Weights of a small transformer language model.
Size: MLP 1280 tanh GELU, vocabulary 32000, 26.9M parameters.
Architecture: LayerNorm before each block, learned positions, biases, capped logits.
Training: a variant of SOAP for these matrices, 517M tokens, 1972 steps.
Each number is 128 + 24 x the weight over its row's rms, rounded and kept within 0 to 255. Layers, rows and columns count from 0. Numbers have three digits each. The size before them is the row's rms in percent of the matrix's.

# down: layer 2 MLP down (transposed), 1280x320, rms 0.081, rows 179-225, columns 128-191
# up: layer 2 MLP up, 1280x320, rms 0.0968, rows 180-225, columns 128-191
down179 091:134104120075104166106140117115154170143105157104160203141178112141100165152151147134119130112105171154152152113122131157105121101148128136112119141185178132125118117135115138110174099116152130
up180 117:122188091160103140156151098134141067132140119109092125127126099157133156136137174123145140100135128144119141123118125129145159179116120139118153135125098121132158139107129113117135102188109143
down180 109:155105137126138108164114123133081097129147166105127118116143104081145129113113157125101167166139136103126128119125119113160125113112135108130112132087138148113141153124136136111124145121149103
up181 103:157092133129138158176126071122127118156187124098142137110148120158137129111120141138116172110138138124143087136186133120131170119124084145061095170140120103115142081133145137117126097133100120
down181 100:116135127116095140114098118121131162137091121122146133131137157151110121118146162118116123105137123132126134082078110130115134135119109130133142141145120128125118108125093115085124105158104122
up182 092:104125140107130125139092080115131117124127065159136143153142106140169169138123093133120102119117136154115115121150130104044101136125143128131141129098128156176182153097151124100114099108153125
down182 086:104151113142123130117146124164139121122077120132091144095144132156126120182129155125133161129126095103102090113149104161119131164133112154062115136167109123116099124114105135134093149099091169
up183 106:089162097112124101089118149129148135137082084100146123140094154124098144106124156154082153107094123085167130147095170101066159102132161131107137164114120176150108173162150092159147187103101152
down183 108:100132121114178118158118126116057108104115141163110147130156130107126101122155126129186144139144116094132146115114071102126113137123174130135132069121117103140148066149133164075102166136124127
up184 089:112132131156143168143109140133199137161162122167121127115148146123141149089112150146146111092083144140103150134140114108152146157109117132123095129080120114138118174150153134107170126142186106
down184 090:158086123139167131136115075132098120112090145148129106118105086092149122116117105124093112115121092098117128122086125137108147150123110154172135135101147137148183136112118096130120147056129121
up185 097:159147150120115130152123150110128096111140118133087109126128140157128137091098092146100133140153124150123135134092125187149137140151157129118119109149162126148140144116120135139185197100112150
down185 094:172112107149171141141133118117124102147121188090161126146174130124105156161135169132139112136106110111119140112138136090129105097096113132100130190120119124129136177123155124111083115132104125
up186 087:135157126126135119143114138122144117132173103192160141137142116152078138156081151113089136103162124110135144127100112123143115114115137117147111133140107153210121148173128129173142155114095167
down186 087:121144096098129126130067137155112139153108126118130120155130146071130154180146143140142135125145151124102125129119107138118199106141114088135162115163119078127125098130109065090147106138137094
up187 116:184118137129146141118099086137136110157089080086126102132129104157147103142156112175139128125115162149110176123163071123149134131137119137078119132150117101124103156092163072138150134140134141
down187 110:097116188158129090068115179157131114138116097141135182131090122113131087110157092114081141122143140130107112134147125113088125123143114130147149124202121133114165087113156107142091141151096121
up188 087:128133079128091110107125158133136122118117102096122110139124118052118109105135187114120141145110164145131137114148148107137137172136134077147128122194163142154135136089094079156117172123069120
down188 096:132128120110092087136126134151123129154109108117128089149135125087114086124128081101115116095144130179086131151138126126121131132133140108121193073139167145112096124122138096132120164158114126
up189 107:124110116096134075112095138114133115154105144131134121146148125106113145153101157128153134206113118131114127115109126139120071116146133142138138098159184124122143129131116145142139162114156109
down189 106:122171131122134114139137113126125168109132143139119114134121120171140115120145107100147136147151121117174143104138094141090119132131129156148132151122109105148094079177166098072115114132139141
up190 103:131164137125123125142110147091125128120130129129120107161109132154097105150135100099094134126166117152183148133138109166124100124135132118126133099115151112110147144157136144095113130119138172
down190 098:102096105134139125107109174136121129111166136144118107103120123123121157124141127125107145113111131121129143117111132113145123136150081105158125131083137132150111106145106095164165122085168168
up191 107:151113091179138095145103098129131128131119197092153119098153124089124118125148112164155137111155130118172135156120122117106081128114088140109151136107171118125142137174121150162113148170142141
down191 103:137068085124085133115131100114138123088150182131097115089116138118104153109109132143114136157114129157129107096141142126119082111143091150106100144140136158120127125120132147147102109075137119
up192 107:127083123168116108082115166127157142142151132108108136159168175138135122133132145160110033121119173114107137137129122155130122122139166144090113121132142179112130147093139149152121147076098108
down192 101:112146140147104120145134093124134113112123143122123102104150082142141138137139106112117156152117104137137118141082116141116137126113108100129127171146156153119173097133104137126103128153137128
up193 088:134131113129136153129160117097156165152156071095150131153092127133131159122058159143125113113155159156147143133122098091105133065079118110122083173084144103105123133168144127141168108118115164
down193 093:110090115105117112094106107112126134151118144077122111146128144130151133087162164103150099174120085102101095122134118140138122142159153187129113139110136129129156080104103091185122136147113127
up194 107:130138082117146106102145155143180102119132147155111182140162164112126107160122114135138080110101178110147106128120100106122137145175165158139169122093138126122116125122106161170075116087131140
down194 100:138134169138082178154119106156126150112148115134179107154149096131094127144130108128091173119138169113116125129116130157142124148104106123131092139124089134161115100148147175136143149105121081
up195 094:113126132112086149130104144115115190125137141112132139128136139109122123149132155147102071117147100128121123135114120114121109150134096142164107164105091125127109148139125150144112117112098126
down195 088:133136112142139101169149108124110088093144152089176133158108185135096119088131118117157130181149133125137171100105123076185133110125166117147132150116139101120111123131170106120154143150167133
up196 096:138141118159094155107132142101153117101091150127174107107133125121115120179105150123092119137139126127153166110119147088121162152107099120128099106115131149187128109122061125117162121102115153
down196 099:166107160107186118127126101129112095164146124170098193103104124154101170123168084160134117168117150144126126164142149132102117095170154156165123143163100131126090123133134140137114122107164107
up197 096:135124120083145168130140125104109154137089148158147143136125131132111065137124137099155135102110182101140116083130125149097143129167118140095112090143158141152099146122105091078118079129083124
down197 097:099096120147119135132145105089132128138145159135146137127142141125141162146096143182180107092162144130148127118107150145104148121134165131137146163111124073154106137140153115147153129102124115
up198 107:116133131107128135087127152101143210126126109103102116095131144140110096141177188137143084131150154146132116157120136150130149093134128104077107130104142148133109123122100101126069161148134136
down198 093:103154185184121114132116127138145106138100106089127116125110159109109111076146095144131095129125126178108118178136146128118171175125095136151075145152115105157115128128122123138140130155109135
up199 116:133161118091165153123110141146089116167142104158112085114123110107118134120119129135122125174125139096120125173157068074132156143104138110127099109121147160120139138136124146170081124126112134
down199 096:124097118109101168131117072119133157124101165132124161167125152117119121126114114118128140123111082108136145114106168157142131118126127122110147147115124122123059180137119117066166126124114114
up200 085:092122135116103126139172149108144125150134146154160159155113096129092153145160127109122136119102121138123151101133136141117121149145098118134155154131141072086139156212112109139154151158136137
down200 086:133171132124170145103167122085138085168125151150117150084148119112150154141095104106110129134130176097146088148101108150081150137114135131118109098148120145094133077150111145142153100157118111
up201 118:139114105107144109151151130146106137129134115144103128109144139123145087122167128117169183110164164132111117144161095124118078134086115130131135143184140166160148137135118156152146142132146124
down201 112:135148167081091117136116066148056159142093101102132091123088104147139138162128169149118089129136121153122150124146111103132121101118116094121157136080141124175119111117100104145162077105178110
up202 072:117062146114100134155108134142116140112114105149152127169131158131158113137185156094161089109134133150141133156147149134111131133158133158089102153120059130083136119115116161146152151126112165
down202 082:139161128129134153095145068150101122130119141153164078185151131111165120113113133136149172121100154142117118100133179108136141149116110123129136111147101101144126154143107137151150162117155157
up203 095:127102147122086126157081131127084159109160126099150130099129100119168142165122111126146120162121117123121110111163144172132131105144078101098137102100131135139141134131169144140110096098133132
down203 100:188156118093135139103127149108107128143143128110096141133117139152113096171137159175117132126156106146130163142106121139138120150108162182121129141116111103141112099117140108125141092113115084
up204 098:131143137075120128113162159142138198152131114092128110121164086170146142108161139168132122127098143162137139069157133108119142154134138121092084151122143134142109107119125160157135160119084110
down204 104:113129108109141097119141139141145111162116122118150170089183197127140132121129107098103136083138147103142132157133150141109114100105117121090113114138126138174099121154136164132162152126100105
up205 097:116115111106168144153089101123149131116130111169147115139136096143089134132139142122136137166122162114116090130130122152130119140132108092152091132113126184137166085142116120120102152154151094
down205 099:154128169129125085132153168164113146123091111121124110116112141113100139134122100094112127159132101148161143102115210102098147136124081112123140122145154078136112138139103122117132189113110157
up206 102:128079142089156102167122156168098162164127146086131157112096146158122134121134135150104126150074091164126133117111161087131162121076133161124126109150148118114136162089141140157169154145159123
down206 101:161140134125118103132129109121114106134078109102146119153135117129125120117095117146169097168160119102123108122120107132093133130150089154114152147115121116149114158096155079111130119132123122
up207 092:128123127121083160103135114135161124143095145103163139156134115116110119119123145122136146127061070094124163119118147169119099145118139154150122116122127129144162134106136110106096152140132136
down207 094:140157106147146099148106139150162104151173129137113111099093135149122149123144120112133115135120162144143128168117108122105134101141130117152130116136115113148145151161158163144176132114122140
up208 091:172149133117142184150133132100112108155137121109150120114138144091093149176094120145124098153049155135128167105121154127112125102136117092111098126123134110116102124101102110123149141169116094
down208 097:087119133154150173155184131081099137173139142128115108072091172142110172124138107141155129108122136167121134115101133113159128118103105099105111079110127094115147154162102158138128111134149127
up209 118:164136139046171120116121168172087154115120140138146105140085115120147120106128155131132130170107170100118133156142126133112105080158126108131140105141100120077133090125117107126131193146109101
down209 106:135099126085133143106136089135165103111118119095085181141160145113098130146109138102137119164141145150131114085150117107127152148128122106132111124136143147128116117144119136103102144143148108
up210 091:122080126117106085096088112104093133099119148136118149107151150177138129111095148141131142128135109174092156114100129125139113103138135161108097116107102097093148127142127131111104109119103116
down210 092:144135117093142098137109098120120123066127114164116105100154127152151125132141162136100107157115119143135107119168125103126148130171150168155119132138130110123076142158127148087089121093157148
up211 115:107173159080138128126073121108142186091109131113125110164111131120114130149167113135111137139131100148155128082145113138102134126133128135110098154156126117149107127170085131164152115146139135
down211 101:124110087155128132128105124121099114120108136171111140132114142097162163104107196093153128123088151139127170155135137143104159149136141104156137151107138162115101083122155146167090129103130148
up212 095:144112157122171122124102067158125134151097128122155103097154124095121140139097122138156106182106127127137078129137113143126139095106128152120113110088088118123120138143131163093132148110121148
down212 090:132165163118102141119141205159136135123155134122073156136122112131127120093137124131085144072156126132145151202109110124154143139139148107122114165128168129095107094150122083158064117132149121
up213 079:117160124093138104080158115133133117114130155164120122140164165144119080111151122139124132136088144146114100169116099087149109134143110138134140157119152144112113090156137153085097123167149154
down213 089:138164112154119094182097137168141104121156115111129131171113096118143167120137125127138148163157100154133124117144157104114143123118154113085132093130138131164136118100130129139129131130130148
up214 106:125157146105123139113055136092116126148094152156120107115121103144073147114123117102152090104136125122147153097104150129132146128093101120091150134102091149172099132135092129092086173112151097
down214 105:146104105121136145124126147128156080086159154183140130157123148113157154150097150132113128124116142141095155116094126172148114173137159120133111145166078098136127123132117119122108153124102111
up215 094:142108152109134129090138114113131124118123160104105113149103103136117110139147127110101107106150184119098110135141124140064146149167142134156113099101130156122132162109115100105159127162158139
down215 096:142118150072173156150141091163088116132142100121091127135110167089124100107107186148139136110149176094149112159128112151114098104126122066152132158162125115113152082085112185137118174119112169
up216 100:144135155127164098144143132168116183146113119099106151130147136161114172125138115097099158142126121106127131105168109140134096076148073146130115111155120091092100132140145094126128104149161112
down216 086:135131098117122143143108134108167082112151153165134135114150140125145101130120145171129091128102166138127068140107155118138181127127169150122154119124108108133135113140142149121138140150109138
up217 083:070115124114162139164155106062104127102124148126163124119120072121134147111056136114141107105134116112120147092140190088146138133163104124116088166126140205092137126126125124127109101116106142
down217 092:140156158146149129119139136107107154110143111112118103113135106105120137086144112095140131146171150122138123104149120170099163133113143170126208087155131101144115082096131124149115162145099148
up218 091:124078139180084145132174095103187143142144124134122193138099114186121112128118166128153113111109108143122185145107119150132150123104124125102136127160099144118093122129136099138189143132133154
down218 107:101132107145064104174113136159131114123116141147138204105165118078109165118125126111147069148146096133100119125116126125105096178138139112091135113113130105129089107170109131143096203146185142
up219 111:128132076112109155167124142116156108150100123088148141116143143099141153082122179174129144137077164141103122131102153165097126140099127130114107167130108124154126171140098126108098112114086134
down219 109:102078180152128106104126089154142112110109129160098124100160121137135114161115130100115116105051128129166127116128136121158106152141157129155161118189114104155166103143135080114111141111138091
up220 097:142159127097083126127171115127125108089153145127132158124172155094122152135128146134130122121103136142090150146118102110133088099188137168099143125132137128132143134162183138126148105093149125
down220 095:122149112108139140111158145122107101090142095090142161147115128093176119150126163078111153103170099142124132132160130125106157105168205148143085073170100132098114112142127094155117114127139154
up221 102:138150153112148151128128135099089121158137135167116162121153146202110119148125089086070135143096150174123151121119153132150132096093110140112113160121143144165164157124105084158136123106140086
down221 102:097159087109138132129126137129145130083136134113114100114174145149090105138102131139096136088166151151144095110094088169166180100106143089129153197148128143132101105125106106117126081156148139
up222 101:140089081101096122152107163119171142159141136137091120128101141105125114152107127134122095096142135141115128169107091139111118144126148114139113152170131119114121099127133155136118111116127125
down222 103:101074145140139110144153142113148114168126080159065126121119105168092099126135110158129105133118101158132066122149121088145115127140117135087116150139145151147173096123141123194106146122092127
up223 105:163141069154107136132117135133130097129129074066127156132134109090171168143100158167059136115143133125102159107104129066148193142139110115121164144156145119128133145109117112094123181153120101
down223 102:105084149161101153145102114128120122125093121126111110118138141125078111136106112129148133119139098137094095096099119151087130073093120156126148117131152115117134127117095121107112109118100139
up224 104:129135113108115137133125100100127129110164130152124130134119152148144111160128119119150120123102147160119121121143089102085126157133152164131119122102151109106135158131165081148155096143121125
down224 103:116114166133182112102150137090134140098154133123137095125096108151219136195124106166155133161169147146128117108126128116104138099119120139112139129110156112177122096136150143130115130118154086
up225 091:122107151094137116113124138126156147137163155114127154121103127137148098109143167139106141138093145142068133158128140141089129131149123087099122133147158137151093139150118101114114139199137150
down225 099:120121114093143135107152123149176075127155138169132120123092141124119135138110107116109077115148100128139137115088128145138129106073094153134110156107122086113149109087091118129101133123130103